Each number is 128 + 32 x the weight over its row's rms, rounded and kept within 0 to 255. Layers, rows and columns count from 0. Numbers have three digits each. The size before them is the row's rms in percent of the matrix's.

# q: layer 10 attention query, 64x64, rms 0.185, rows 46-63, columns 0-63
# k: layer 10 attention key, 64x64, rms 0.186, rows 46-63, columns 0-63
# v: layer 10 attention value, 64x64, rms 0.235, rows 32-63, columns 0-63
# o: layer 10 attention output (transposed), 64x64, rms 0.22, rows 32-63, columns 0-63
# up: layer 10 MLP up, 256x64, rms 0.155, rows 0-49, columns 0-63
# down: layer 10 MLP down (transposed), 256x64, rms 0.0759, rows 0-49, columns 0-63
q46 112:116187035077161171066166140142175105207139182127160117148104104135112115108126097104075132189130106099129098109075173129152108133148076111178151116123116149099149107134123144105126122141138114
k46 109:170210122129115126148092153168124077150129127113163109163092129119099138169131120127138175100051117092123196163056101107100095087107135151153146133131103198070110122155156090142150125147121163
q47 105:132161111062084162138130054171095101171159082173136131118146110097118158149119132122148125178149074140149085091130176137103138101124078166191116157080139147150136168077126078174162124146126103
k47 099:109089135103133169151111149097094122148221119124200125158067111125153135089099180087161132091141104110144161142110150084159086060133161140138101130073187137106095133123129113168108125174095140
q48 103:104115174081076087209126158140102083120146146095130169139099131075130208123133154120148163121097126117106134046172145124152182158115102167125095098174097143082131131079108163147124130114130147
k48 105:161147138141145094167152130146124101144166127151120175094144130178169175097153203131158120138200120092109104095101176132150115128079140119122161110119077101105082049122065157128103131097100076
q49 106:123136160119108142114168128089151185168126121141166093064178104190130086131112142102109113181114108080186144181166103097113132101073089139091129115143122164096116184125095101126107079132135196
k49 107:136112096151117096100146105136123139155140120158149157132167073109125148166087096126083151095174109131199185123174106132108091183098137119114051144124115184071176137089145047130127150131141103
q50 100:149095153172128125163124130123176107138188174113086131079124088180098118114129115095143113080123092099112095186106101123152160111075094105124160179135151101176152170111169053177161125167096132
k50 100:138111126117044120108125074099198166107110182144125131123095096097153076104118108145112113155095111144124148161171149132147107155112147086049102187114120132190152173165116103175142143152077115
q51 106:121099121148166111080152085193151133155088075079157153144191127089111154167160111087138093155118156160126140069106154127125077107124117139096158116097154149145150086166126171072092129161098194
k51 105:092101129146091155109126168122130094146102120117123180114148105101023146157154139090140107137103147112148149124094102177079133146171174192156120052165151108180159072110140120124086149140159131
q52 110:132117157150145155038142113146110136170099092103077091187092114134157174128147152134155184137113164116152119080175132159159089133130083150086120124169125120101099083191076106159159102152089106
k52 107:124046133138151130177105150158110140198077085155116119153145129145161094151141194048094112136086115095147178068099111120128145136151145171172155141099132112145083086155117109139165123169143107
q53 109:106120128182148186136148081161120090110103108099117157134114138126143153111080116110141145106095089147132111142111193143105109201128133136141144165097175125129110128215161083078094094048174098
k53 110:130157193146161224155121115126085135118091161078139071155091155104126103136149097103165083176064161128172096110158128126150093202130131136130130086089133133149136133109141137168109098083107147
q54 104:062143130100167105093139161186184145137145128106116129120101092085107065167153136150134167114140140117156110113106137158141132122109152050189152159073123127178105084082117167148070106173162112
k54 102:113144118061160139139116166151126084150159148119152094114139120165134141101135124145147125111061106094099113130132044205124160115184122116090116211151109150139122050095153166150092144147160138
q55 105:150167154138131070119102122120136146111111143165147115202084153185045100130105138102097100162188112116134176136136144095089095134102113124129227162163127126134122139096110124143058095103111132
k55 104:147187143151092155107088152090141137119174083226144165142145122119085136117108138142151116108153131095127108099143101081098152202153091097119122175146108155104145146103193111057104100123086104
q56 099:114081154124101109063061165188078118089070119132127141136111087146160121087157171154132061116127097173172106169170120101128146144122129174199102155143138144071131125157126134142144160103098144
k56 094:130107157140135096107132092134140145123087139163127088116117134116183087120172189109172119086178111116079112139184104091131123086165109117187097114092227100092163140102144113127086120070156154
q57 108:148101147080165147184083102121117151173064136112118172153148120130125158145099099144090083138140116065132137125150131146173117090068224089142105114148097145116144092129147172106197148086140133
k57 105:146083159134191114108133158115157131141103120133136070112073098130102173144070110185137129130161159102063168130103189121091119119083167138152135127146143074152172150119104179171172102078158098
q58 113:150143146115193086118125100070106109122099101096169176112130169130069129116131166090113179171127081189119158119097145174138118115144116161108102156048118120134158187130136204147096113112100121
k58 109:151179168126176102112131145128132096086160084123181185136144096128130103155096186110125154134083142110185069137129149110111078067136107133106085090159122102202168145131149121074132156126098080
q59 099:153145060146124153089107103142114111159099162103172178141088102074213121120094177169144117103106113133208166116123139133104188132116153115112130106120133126120110149106112182050114088115158148
k59 099:131169162171155151121111127128086128141069157076189118067087155155176149151142063136174124114154176138137143136110136190066133119104115147152103086138128116076172083083119123089121078148131143
q60 115:188061128115129154154060065187188127175158102142090164092098085139105116127125098139158091184137129188110101151096152130158129090114136086146081141152122137125152136099141122090133112109186151
k60 106:133129135093056135146097125114141160175152155070156125085094076183056150131083105205156114135109160174107168127106123094177077112138112129145121131105193102154166145121095106132110124106162109
q61 106:116113159127080137113147060133139128179173079120128129158134158096095158134096138180134100133137120023156143120099135132088214087154156121116166144116130187154149131136055121117135120116098162
k61 104:165124099122136141197121170065135124165147105167154108142112069105083114095107105112130131083197139179181113122169139178116117157126153169105124126140152111129108090135053093105129077137076168
q62 104:121116160090123146126190134145186188104133108143089133154117099067169121101098107166099108108095118163126116171108121135103144151099108168191219055112105166112165091090118155102113105136112145
k62 107:142142107109095129122122121154119176133158121189147162132142125136122181097153036089144150116089132120120158161164079175091122111084149138132155118050137078112136055160174154156081087097132117
q63 111:149140091131107124145112141168128151116217159098103083181096091132122117072157137141128146065102114100149158122108189122111184126156118075114088206139172112144154148134108154075150128099121079
k63 107:184200150170107145121147123118094122115114108107105079119111073122123068110191110131126124087114134153134153141097179122141187158120098110142112198162153105132095123073087152127181119115080193
v32 120:111157123083108179132142196198169149136089175138157119166125097116119130133124127102117102102150143196137080110122135146108145152168148097151092099145143085116121126120126050115155134127100019
o32 117:158145141082081163136126199202118152097137124095161136130171122106124136138125110103098118125137180141138073118120140148115137112141140141184107112153111076176139154135097015146165102103072092
v33 130:196044143104138103163124115194133088107102093132133100175156150136139144100153088158161123125122136164138084106050108209158108153154108130092131109124137134073154164100117114103145117167085155
o33 128:187062189130106110142116128118095111171142072151157118125152127167153156083159054157154149113174117168141094192068170167100109138099117127115123116108170113071133151134147065128112140109110114
v34 122:053152142131100064071131192146091143111130092130137156129095093206138098092105109122132113152138160108142163129103144111135113182192134103113126098070088144089146151162085182145154159140144161
o34 121:054124148172108077105167174125064125096130108090167124119121131147138109090073136119195130129094131139161174127118171121098198146228141132103104095090087134117124136137144126117133132135124183
v35 125:100096115182134182119104135182186092138140094132190142156133117157146105091127117117090109078128112092173092170147115082172188108099128138078091062136122160159104126083131183143160089133153130
o35 128:138114147143059137127098155202184049126114175126168155129092139152139112104111097138109107126084113128186100154141117122149154120117118131096077050124123108139127089087161163170166197136163121
v36 121:106139163125091190165177129138173105091118057119093133073125103153142121142103188167101120147109099160087130160135149146062136107202113136110185128091129195068133121101126118122169111122126114
o36 123:095155161148159163093161160123146139100128149094134085139091143143127092161133160163044157165136126163132133231110157114126145072135135117082167102072149153115095096124081088153121102124076147
v37 126:112112130119085137138099124153132188142111151137112148152091118149135124169012127036171151160111151135142085142142152148104180107117096140094154156137135129103100170074086182096106168127141143
o37 125:090137101117070213146115116146166161139129146131140113154053110166114124135046110108180097146165174145118061152099178130108152104169115111136159152104092138126108118134130175099092162157086126
v38 119:112119132195158128073133088176087167173154123112112111140127053099105145112164134216155114159117174125170086158119139158081139128109144131140162134102053083117109153139117092156101163129092114
o38 120:096095101186110125091123136147135143123108122149137122140179080099166124127165198202104159175116169109135068107114088151071109153109115112158114192096087129054105178132140122155101134143152105
v39 112:107157118060115136091153106063164124136112127142138083101086136170116192128193111163046138162170103101193128079121163167096150146116093148134135112110150141144128174130096152187109140118103135
o39 113:111068088114179084076176066144163140144117126148158087178116172155074138091177105119095171138141137136165184100154138145125157146134099122138084125149075136141131131163076139176115119076085124
v40 108:195127107105124115142165162098090134100119140150125149108082149167179110121081148141096119046056208085167110069157133134146131108149114166118135122146106142125171151142142078113135157095165173
o40 107:146118085120139110151160135083146214115138140172179161091083164185189067098079085113127137123100155106143129096172165134186092108120115130140150089116140128103108134126157089094081109100154166
v41 128:155140148100090169064136106153135142193094111174096135140143168083139114089084116135134208136156145051119128186093088154157058118155140120135097117144139149157115157150089153129144143084086128
o41 127:119112153112115161150098082151114172136152093166152125129150129036152128048091121088104171128128096112103126208108110139135092144136183129102107139118091161167093166159145189141156141071142116
v42 126:115142121081144106093052126144170155139127183081084149125191126138174133160103176134159107098139093130131083128097159126065116153095151151108182140058136159161171133137073112117134087130116175
o42 126:138140142119163133087116110176147149138124152128063128153138113155185112120113122104125080170177074179153071119151197101020118156148121133113101144093140142139142146156071133083119083117149153
v43 123:095092148092105130106096113169143116046163120127138125116131172066139132222143113185093128114101194094191136144121138102121193137071134146168113131139119165119115118137072151130146119143115093
o43 118:124104171083130089105059048141148097077157153150150093108131183124156133169108096174115106139099140079191094119148161099134195088104157150165127132121142166089115182121089145134133159125130124
v44 123:109161177081126128180155112127170164195142106068144108144172115113204180147143081097092084121124185108079114136132123069087094131146056152103102150151120134120155115147109136110132150147098119
o44 125:106167146137172153186146082144184161156122082059178085108149094099148129153160124080107143089162185081147122122152152068064172136089125149084112127147161123130108109098094118106144164124120147
v45 125:144089100100077121175068133108103127101133130111154192159108147105123110038120148140087132127111103135117071144103150152051134171157138146169087170159115133108134134186155155173142124123196119
o45 129:139123087103130128215075125117123138101161135105100164150140107126147130105114102185089147098068141150127134122139122169083145170176174171126129120155110144069144024156109107157098106123141177
v46 129:163130076137124178135164140132177143121108190172165130088141113071120145123112140122152094120092152129160149055112082070070089105171124076085156110134134085122109139152116203158144150124155154
o46 125:149138098128083195126165184059122140119117174199177134089160116147089166158091118118149141110099161122152162102154143088053077126119164114104104068131128156176104154118098145148123100107117117
v47 128:069150126128184156078160101125188117110127094082039168171101135098130176069096110138144130122143086116151149127116166127160145118159080108146171117126141094100182103110134090111151123173182146
o47 126:125150112160153176080161123174166137097128092115092129143115117131090154081078102160133169122173077120122150137125143073152122127121144101113185117106078141062195134109125052168182105158162138
v48 123:160093121126137138103190111113142086161103120153206196174120123142127072190146091132085112104160125117106083167105127108130134118124068091169194164102109065150118146123107103113097162115156136
o48 119:148093127170161162113171117139082084156136122135207144211098125085163101172125081153095129094082153153122085099139099111110182136103117102159173139145113104158164125101117136089085135097172087
v49 122:127166103084173102197046051139119159163113122152120151107132111106168079124171126118064129090175159111169153130120169139111111119168123111104143132124118156156141096142164163058107120101170132
o49 120:127117113127169104173086091138149114208098147175093154083106113125165093143142110083087157063141149122104147131151134062081163111188080114156127129095127175164136099184172091138149108129152132
v50 131:171152142095108128169123125128104140093135111080108079184084128115126122173141176115115084132136090135150139176159032143136083105140146103134151106181070087114187154125075153171126112156159162
o50 132:200107120145121126163088140094068168143133141118166035123076147144155117168135147111166128106174140146137152126130085123119098098101166127125109128108066114087176111134049163176142109155154159
v51 127:128168143145145094155097125151160073124106112178138103183153120144121128045114149120108130125092175200104134079155125132100098109055120104140136130152147185170132124088072088184100152108167150
o51 128:176167127179166107177130131118161069095111157176141104178114090123123133048119122079159100127118156203100100101140097117152091135110134139142104115116187116148085118123113065170093160137120170
v52 119:183107017095155151106131149137085121137143149159090135164177098088166124096139150159158084198092105106139110136125144120151151151121107108168108093098105180181125117083108110089165114158151120
o52 119:212086079109127124127131075173103120112157135120116145100172074124073108152070109179111097150098129178121135167142145160143084148087111106126093118124111165152123178159162099089130126162195162
v53 125:102126156129093103131122206112126128210111122117098110114134142113119124122117153159087041141108110116136102153105176134167162081100154077118165143121149174100148143140186180081071135179106096
o53 125:118126173182091083115154145130118174182096191098089077128136137080094131134103084128072095129123131088132126178122184092148149171118157096172104144108142145123163097159142125116066168187119097
v54 131:206190107168148147088130065142129150145123105171096092154107190147109105156113112101134086159147091129129135106082121147126172091125119156133038148075097119120151132179110145139111131165165082
o54 132:124132118134104144160126092150121170134098080123145074142170198173121135176118095113127073193094117144062128111069066126122147118085128128123100147136089163141193124131207135162153105103140135
v55 119:130135117127161148158111098111114137179143135089093145128161154139101124123108160175107122072090139095110177124168098173140189140142087081178109022068089124138124179135134137124141169141071135
o55 116:147147130134118096119103096076125196155130161078114192151091116099157152092144182160100114153104133129125184145126166115122115114067119119148118069076081102132165197128161110104152196088113141
v56 123:182103162146210171131127166108148180142130180120100176082093126129092108078140143087085137119151114180131125193088071114135125132097086135145137144119090177081131107095088135139112175112117098
o56 121:172212134116181215092089150135103183135118157104149123106099112136144122069138115152164146133053115125156133157086065115112115111146085081134091192108143157141143123150106119127108147123133094
v57 122:153152052157141122143158142087147194109122108105134075143126146187157105118072164187096158167117149158129112167108124125090057157112145126112142103141202099127109065137148141133085122157101091
o57 120:180181049169146088137128129098130145121137086134107103168143138126118075172099132139137190159149082116181137158099118100103109132126148184152088111128165082159087078141150136129142106180081072
v58 123:118090130125122199114125110177117104086135218120169103140180172159085141088112170145046118167107146082150127123148158131162131089148149103139118169132123114082186106126083122078099134121111142
o58 123:168119134099105172120089144130107088110146150201155101185194184169101105101113180130083155145127083070146105093146168123148144101094155088132095118142122162102149108158120085092102173125085161
v59 120:137107159131103183130126145099166117103136087141107126123159100105192174132121167115116114133093124137092195155090152128132138185115160141125048129125084083102105162151106146085026159118151168
o59 126:165134190125116175147167073089177116109118085121126157115130136090161154173129130185122111150163134085090172117116092111140158108177165113098037132105103085148129114142127115111050128158123170
v60 126:155131140069150131100141100166133092185162167106097115115141138157089081106130096096131129100139154170118103088184182094092071150111143147157145119183093058099125174139168134120129115209131151
o60 125:089148137082153169117094131109130106194131116132154120121175137128140092082171113110133140124132160190086128094162213094097065118117135115173139154153065053090143113121170113135136128182137104
v61 124:099093079175143093110187097154126070147132127129159089120065099106120167128114151080102095099113129179104137141158121143149100160169078151181153148125136175158146167147117187066086108136152084
o61 117:095180109158137150141177112127111055158094097141157063108055116139137174127121108161099128074105126135118145177184112153128127111130143135205086091156133179104161149120141112076141127166082119
v62 114:140108145162095148165124114190074068111151106167076087071143161177151169115044072090084102139164130140174118185084129114106127127123099122171125140142137108183142104122148125131128150141122163
o62 118:092175135155107111135094106147104075125145083113152137139140156190114161104053081118046164111155163120134147130099145105138092062091128144141110189111167134150150106120144187147096134145163188
v63 116:082124176118137070209182147172123206105136135132164085123144143086146076074095089148119124131132105084140154071067119089120170113154142167151131119134112131162149170107136112126084110112118144
o63 118:125105160107155064162124200157159164169141108172128127119161068111115102140107091141107117141136151096164156066118090104140098109176093175122164098095127159101160168077124146117105172094077180
up0 100:088100130099180153106045130123124181101122151135143130095156151136173123116089124104136132201139159190096177130115131128183175057087084154163110118109131145115086099117102096135129154152157073
down0 118:100117139110159159163165149059097123154139112146136164122174146114106108096108138083112138185139196154131116160186163100102132088189146156113076115130106167108174099085094109104103085106063164
up1 093:161136161062113111114139099147127127105098041132105203082159122178102192123139112090098159137103128131129108119106088117142091163142123113149092140182132157102184109094093181133121126182164170
down1 101:156107167125164123159119150130145137086123169134111016177076114095196114104114137099096168152170109138124102147154188114155063139139086133133106085125152144125085125152103093104145184144117147
up2 110:200123108103132130104140178135136169137099075109096132159146150152136111126132138153154108172172076175144113176105125147125112163065160158112091048196102106073086130097141145140077096145135147
down2 105:114143137080116135126098183104083105157095120126166073136115162150123152111120126128141118133096110190100102057087127110182088113155134139114122115177180139114075170173145143206095129178074158
up3 098:129157211106066172072116101100152129106174109089107086115084135091134175145133126169153154121147161178139128060117156111112118099116106109126138113141133144180154100123221137145090131142102172
down3 088:131107090149099157178174199131094124147139105148139162146199099200138073107124146101050106109164096105114153141108112138127172142101095160169159173125113117105099116135063107104181128110121108
up4 096:132124104142158100132126157182160127132090111122129128110188137089149162154147045035150140141168129150120149095109066148166076120137114157042123135162088098108127150155134108148148152173159098
down4 090:149179120094161116122098112165109102173041118122123104157096126121122060147149099120154106133146143127141137152157167068147171154171152127140048121148101143172140103115092116182122106058164175
up5 091:090118087159096172107132099148124153111134117146144127075097128115111202116184069110139120112153104136160135117055114156135101166117103158101139113108137082113096062171210137173111165127097177
down5 081:136157128107071125178077176160102102163098111100111124126092100129140110104182119104158156149155087114086189188098119123120168099096159173174173130139133133136025112083131121147143114117153156
up6 078:112104176152120130104102113068105123143151100071146149159170114170123128169098164084101133103084073111164131148169122139145099207166046094161107162147099155072102138113146117163145147092156119
down6 090:162145094113181144145197126143174151094108122164093077092115113168147149081133090140181150084130096096060106170129190115139151099121170127139137124121095068108140108145069161136140106128069153
up7 092:141116168166160127136090163144112089170169138108167105102145160184186182156145127050069138106142160186138079099184086117132119123117138085146148133117073182114170119109090128119115100112105131
down7 093:121164157092146115091100073212121092126051137065100099112084145104124105144107185182090100148115100126102170168113142123143163133175137140096120151133122134188104190149093125155134113145131167
up8 098:100116146112059140141117165139134170181106129166089132108141124111067136148093124116179076144121149091080102171126150098135065124164111123090147150113083199131106134138147224110090164136114109
down8 090:149094119135136128133072166135157152205019163117097081105134096147111161135066051107119108119171131083107129159101103160158164132163132113109167148114148140145129178141130161102103151148138147
up9 100:127126119108116145114154081071131112129121158187176121215120111118124137181132086111136118125116113068144145084127100159129090154036144146146137111131129139162144109192061152080180147160146130
down9 095:152170153119130105109152113120106104143076127130135122076085114156175133102076131161107117118123142190112123160091193149098153089124123225116160125161093171149102149142098090160101078093114199
up10 096:125119134163106178068119106152152174132158198108149133164151193125066084127168142090162112129128125159090142135091108078169129090167085112164083116164100142094098110137176161089084130092123152
down10 099:131085096107126137121145124107105143119171152138140187092092095166118148112106106152129135085205149206135168130176219079143115112121102137127130101144081108115087130157059078158152124155106137
up11 103:100097150092179108109207107123052136173135116149115148106133143078159161158114051104136125083189117101145134097115127118080116116142123130162140158111129057122144166182124115118179150100166097
down11 096:154137139024124145132117145094086146149081117140105180145072116175048145124150118126149131159109125144157147144131099135176092099136089169108107128139173170137090090161136166151060154150087145
up12 087:154065201064134122121112123074131129141159085168084114166144090130098187150155168124158103092142159105097131137106170105120143179175093124118175087129128070152104115106154132162140119059145110
down12 092:176127131070151135120114155153124094169068168162140104145184131232140158103110087124109121120123115130144105092074090180114149110134139140095162142116087153095115096140169091103151122195075127
up13 091:093084148041135127102154185130133179136095157148154134147116126139161131173139096148089108211112133150141126141140110110127128097107136143167067129106117066100086130093117179164126103167132046
down13 097:197148102126081139163139145132086159146101139134151119093160081148095147129182146081164138193092135125190099132125158182074135092113130163157111101131134121087149111088073080125169135097067145
up14 098:061118155114159110107161105111119148098149128097133120174058130156094152132138111067134140085153119178189101192088080120155121151168172141122131114179131183073085111099082146127151169125121109
down14 090:126128118089122138105119071157122125148053184163078116090135153172129109146127083147091140136120116158085163112126151139155109180124124115089164196070135089145090148182149093202170151104142104
up15 104:120157129152123153131127185153075181122145104094130152113133086099109184165078143098139160131095154101118049114138089088105119132161162146155101135113163102173080162192120130129113060159062122
down15 096:199061116136140139151139153090132127142035113111125087177111107113067112086133133152147099104132187160117169115112148095121130154218120144144132169137160124147062130119095127137180134136096128
up16 116:104126119181144114157146060079162124084144114113163110130150187100160138141133094087137168117097143098159114077078160147102055174205111110154191141111119123144146081134118139112168135143109175
down16 105:144108156110108103111092119159166132137151178127145154097099109111118105134099121150136101128070130124159126156180154138186107159137069070106063100119177077163210178157080086143101141144147090
up17 089:088079107103138114099164160078133142204154109100187109058184078126122182113115163128148065118185142149126117158132095079130129157157144152122117097082103151135125140105114175165119081152105118
down17 087:155162147159065154155106087211112078071104121109121120175132161160133112109177095178127137171068118157122174140075161109127073132091130122161110131140065080154100100104144110140156134136134110
up18 103:115144071126145171136148109147127139147084138156151104098155102145081176155162154174042085100127140125132074133167107146068130094121159181143102124131161095085200094166134154132155124082093097
down18 093:127121123189167176188164164151104100117147163124129145135079152098073098126169119110160081115104123171157141104149138109139173141149108062116143126165155086169077068160102130110055115144100093
up19 104:187115107128116144103180162075125132127099109131093169112113139051171108091135148142103077147141144097152168132178127126058069084160094170138154156128110095115118074146117146164155141121163194
down19 114:153169136127127175094111115077156134088119103076128096151132120082130122086125123203093094089098099126093038149134121162094101134150105121152138160142127131145141145156195128117169212126161173
up20 110:158095158170177128150173139131118141158122115103106127133074133157151170169108125141140155048158086108155111106130179082140117194159143085123082143046092163122105125148114105169131166137134061
down20 126:062221123101137130092087131106114120140185154131156157098129072146133177144130096154182109114074148095174145179106083149155147128117103125105159149168135086145160132119109119117101044109143135
up21 096:148140111154136152122166083124150159078167147083161058178142145126170163120134130119144160111173116143121103130143163098142143151164092048174144108128076130174099106103142076116080172102113057
down21 108:133128140130089127149099147128135097165187153104126131093079125199107082142108142123165148065139151112114165121078078137121140185159130165124114149140178105061105089117110074147083112146135213
up22 106:105164064124157116148101135122132105098032122162088127156164082136203130162165157127154100161075103113156151145138109144121169146099120129127055131087086179160098170138098139135101127124174141
down22 102:134121077123104113116056200086158146097149134148164073145151061139125172119129112144110129125136142159117185172180192149190098122094124144133131106104127108161113126125042088095137160118134123
up23 101:174076111127117167133124095161086116146154087047132167126118124109111128131113155166104115154131088169032104203140091178107148141150084125167133095129077140088123168164116120107150114144162144
down23 093:183104157149099078084160122179159104117029132116086154151178126055098129143132075142156153124123162126082157142134071197136168182174130116125101124133101136166116123124124118108117111130126108
up24 108:150169166147088161136133147135115100141067062151168097136149066078127136136132166152087169171135126151094129130193097134119136090117151166077113100099077103131177119086097152179143140165142071
down24 103:125179121133052173104085110169128122136122135106162102159095091082129190136092051205135145133155107173112114106146109157143163151092088114124158173166112152119133129106120145133076169124144069
up25 095:103122145138120100080042070146146155117093153154214110157140129121113117129162160119126135173086146148115138155140184102170127129184053132106118119075116190133154081126151113154146158162136098
down25 089:103129112175152138155141091079099112136111123145116133135101126150143132155157109162180144143132222180097096145130123150176128098166072098140098156116145068119160084126076155157108039100087108
up26 087:153082138109159124113131146107109118155145132099107125154082132117135179115097105081128151161142110097098165164150183098092185105153081142167141143119130126147058121125106088253148167141150092
down26 077:151186137171184140091155154088135142106179110123193146060151124135139130135135110159137174052139096111129127068094107151130154101155110084099076100139088128100159091098165189088124119147130117
up27 098:095122100079095160138159146152122130185070120090166123135118137156103157120138114099110093163090051136068118184176169120151194121106136178170121116093113172115154138075135163120161130143082096
down27 097:191069175153029093150162120157154133139107138142116145142175161064116141124109118130096143087117115128067090103152163123139107149081108114140148139145175142184078127121154113192150115114115087
up28 110:123069118146107114126091055104082164104087153155146117138178133177187203172114163115131124107147140169114130149092081091108175136136096135144136082137159165174081119121099081095114149170108134
down28 106:097138146182135138130156133045142132094201187107178059144170116128113176089126064187136141130099126153061112136132176092094111154123139093098122138082143110119142155160120127136160095124137128
up29 091:097058137131128113163120096127141123079095052071113091110142113129164148138127160104058125141118149080125107108148090203156123160167157151113097172079133139175121150154125126157137085142169191
down29 099:179164117103085123161101170137075100086089140145145189103126091148047143131112082113160171130094134140110190130103189141145129062116088185114140130186124147110132108146137097128118115121183133
up30 101:177149094128092140170107110133101084148127159113082125144107081224138178145139146110171142054153151128136136160067104099153137137174207091121155090132102113101167138101111134139115154120106087
down30 119:130091132148127133141113069062162155104157152107116081177119157082147091110104108144111123133155125135155089107201068133150167203188126119043118170135161136108130181095149124127136141102131116
up31 096:156148082099151142127148125170164115146148206114145123129130138156148104126135101121114127136159078175155196190118110136144072086103091095099095128137120173074071120128145134076169155069084172
down31 114:101063110172200192155104133089098137143096079146142133110177147177114108165097146120126130127151188151134115074142141080140120141138163141144119121169114096126182155116073126102139092079087067
up32 091:112116143207136207113161111114149061159144157090135147113099149173108105067122115087144095116131173116156144178119137177150108180124131097153163133097117132123067105130137139085054098105160128
down32 098:138102113082100074133150127159089130098107092151104144098109138087114180200125180101143178157138161115100166152150151134124137128080108161061105093180083156128179123107123071155156179159097116
up33 086:130078120143151103135108142102128131133170191109106091093185117069103128150153125136140116137117148150129098075127196133132109169102160114134135104128116119128074056166076179129159164228154139
down33 081:137181136058105143212148165096120061122055146117180112126096098147145105118112083169126083134113131138123160198148137167087089121105149161100186149086147117146106105137149120144093138136132151
up34 085:101092111098103135101131117212136165130139130085149139145156167137158113141084096181094139163045092208152209081109112135129093127156098122143125111137068146149147117119133157102095156115119099
down34 075:127113123142117133100188156168121136077063087148092137128090072087124135143078174184131154133141162102098125137175132123195174162133151185120143102107117105130145088113107141053094155115116186
up35 078:172160140094103101113124172152172038101114110063114119146144100102103149166093132189107128163111114126170076128128150150144147157145119100096127161192089180097098133089090155182113157144156146
down35 081:097060100114131164156076141070091128112108096153148100119096147139186123122198142062157131155149136130141145105181129101123167148121174126134171106135169075083144109186099130190117088148114100
up36 089:186139085110147122094121103183131132160105061112159102147144092136198167092155137108108158115154149114151099097165117141156137128118100121121183164145112127069102112096104157148050137072102195
down36 097:117128174139144100130116136089143108140092183039129125147075102135099091158087133155110106198093106145140136141142185104106070119148128174083094086178139103194138163163088138133141147120127172
up37 095:120143099119108151109160167141161129133130152135201195089170134059096129115135080084146111171180082125106133091162106170133129107098093168176129078098153117068148130195139125089136127104129096
down37 097:095150123162102110153118066075106102118116185143158185162100116085086159137073065166120107110139125202163129140114170175154174185171139110106094157101112153120071115123121139132109145138099111
up38 111:160064108141139203127147119151143142131075118199119119097142132142162204181172117129125096068110116086127119125092181126158123117122118148086119115086152131106177081149125108065169161098104115
down38 116:091174071131136152135145160138081125117149165202096090142114145176179174091152066095153055140072120153153168134147136152168137096175121096089128149123141083141160082123110142120109100131090115
up39 088:164140111109081121146085173106130066126124127110118123155081097089109085075143069169148161131127141110137119128107159142163192143180143160130147191105107177155098120093105134199072142179119156
down39 098:130075146195153102107151084110119187129124090124158164107189136162166135133126169114122137147144118113162096112140176107107089144086160101121151075149102067145179153108139115118123145058167052
up40 110:118181187122094147105169070129152186152126158148119158152098144150101064102114148162139091106065142093076105138137186142191114084175136111126081130137122132141094177158116154152134092171132093
down40 100:178143107194122116128129174103116113193167046130157176120162094120161137139141118107094160059171127092180142113126132156115115101100153094139146132079112165080078101077126118125161151100171117
up41 096:172140186074106127093083118102139114168101103105071125109122128129061154100137088107131132156136115086141172127084135143162074139090105177089164153169145140095162131160119102141131199190179107
down41 097:138156150096148086156080154179102080138076165131058126102147175115158128138152111159162074104148177152138102170133116179118148129095124088165116146139131106101149127155149073147093034124110164
up42 101:110197112108139145175107125097117164124132078161116146096105082138100168164130158123167137140122124121187084075156176148189080130052102137119111121113088153136131136120090133199172134182090136
down42 102:146121178117131109130125141072166127090097166084091122155146120183130153165130082151112143153099083119172087109129052165095121121171136028177086106116175111133142118114175131162143127103167132
up43 090:090121129131171084101158089103129167156177117127157157129118185113104130146115122131170134089157152119123082151086079049095183131084138159122141077149127167112171107166166073150118129139171061
down43 085:118168106137129151108095103080097093081105102152139165111132127167079063145127127130112107088142151201151149154161157167194121198147101119094133163103090077144136123178092106122163124141093186
up44 090:113143161105166163160143063079106136086128143065142181103096141127109167151130097128088167161088127181115165128130072144186125118064149114146127178207067141140138107128117103133116141142163111
down44 096:145086105152125132121147103178125093184047108172072112122108149095119153127166119113105085159159180067094140110194177104116120150087147132112055153152145124122110104168157110179122138153131162
up45 103:068061159120142075145150177149160136097077154107147149113136085143137127078111140151163138128116112132133135083154132186117074121091159149114172099090123141103189169106093106095084106121198176
down45 099:143104079127095089121089170168131116108086176158165141090100105134110119128109107172074160107187083158098209097120093127139140138132155142137170150089129197061122171113123142125096095175140136
up46 091:109087137136118067189203144108148123128209121080154125112170091111152157136110083056116118148121141179125148128131159161158117149142132084140114082149134142162161134130118141078134110052148178
down46 101:081165095133143183096132133170093100155084119154135078151080162110208138095145159151140102156141128095087108128120095085108133162122130092148119193073164126121089173164179100129127115181085122
up47 094:121115175138094110121149172170114106137105194136114131072107122102139108091075165058119077096135117179122107171116150097179142157090117163115120092155126203136066148097106157141121127113193142
down47 091:114157097060145230122097193101081163127089129141086130137151086146151179108142083091140156119090155134129078137143119125160138115107121104074090126191103157168173140143152095096129143145127141
up48 094:118144168133158095109168118110122148113151203136147166162134108197149155156130063073113127143179090128138072139152114086081110112143188131167092102149091157110058153123133131104172103159163104
down48 102:099103126148078120154112138116141103155140120111076133138125121169141174117125109135156049174144110120103165077085067191170147041166176109134123148123144128127121170076106179140152103132177098
up49 101:105120170152150139177108089123107133111062139127106105144105090206146141169143152143114100091103118151138146193165100057139159097122127143073159077176141114123132150157169082150126119078139060
down49 100:152143086159075175157210088116151135116170056142120073139159103117086156154073127153103107135167133121121114114123166124079142149138136155137113145121086191104078165121147078097155138180094136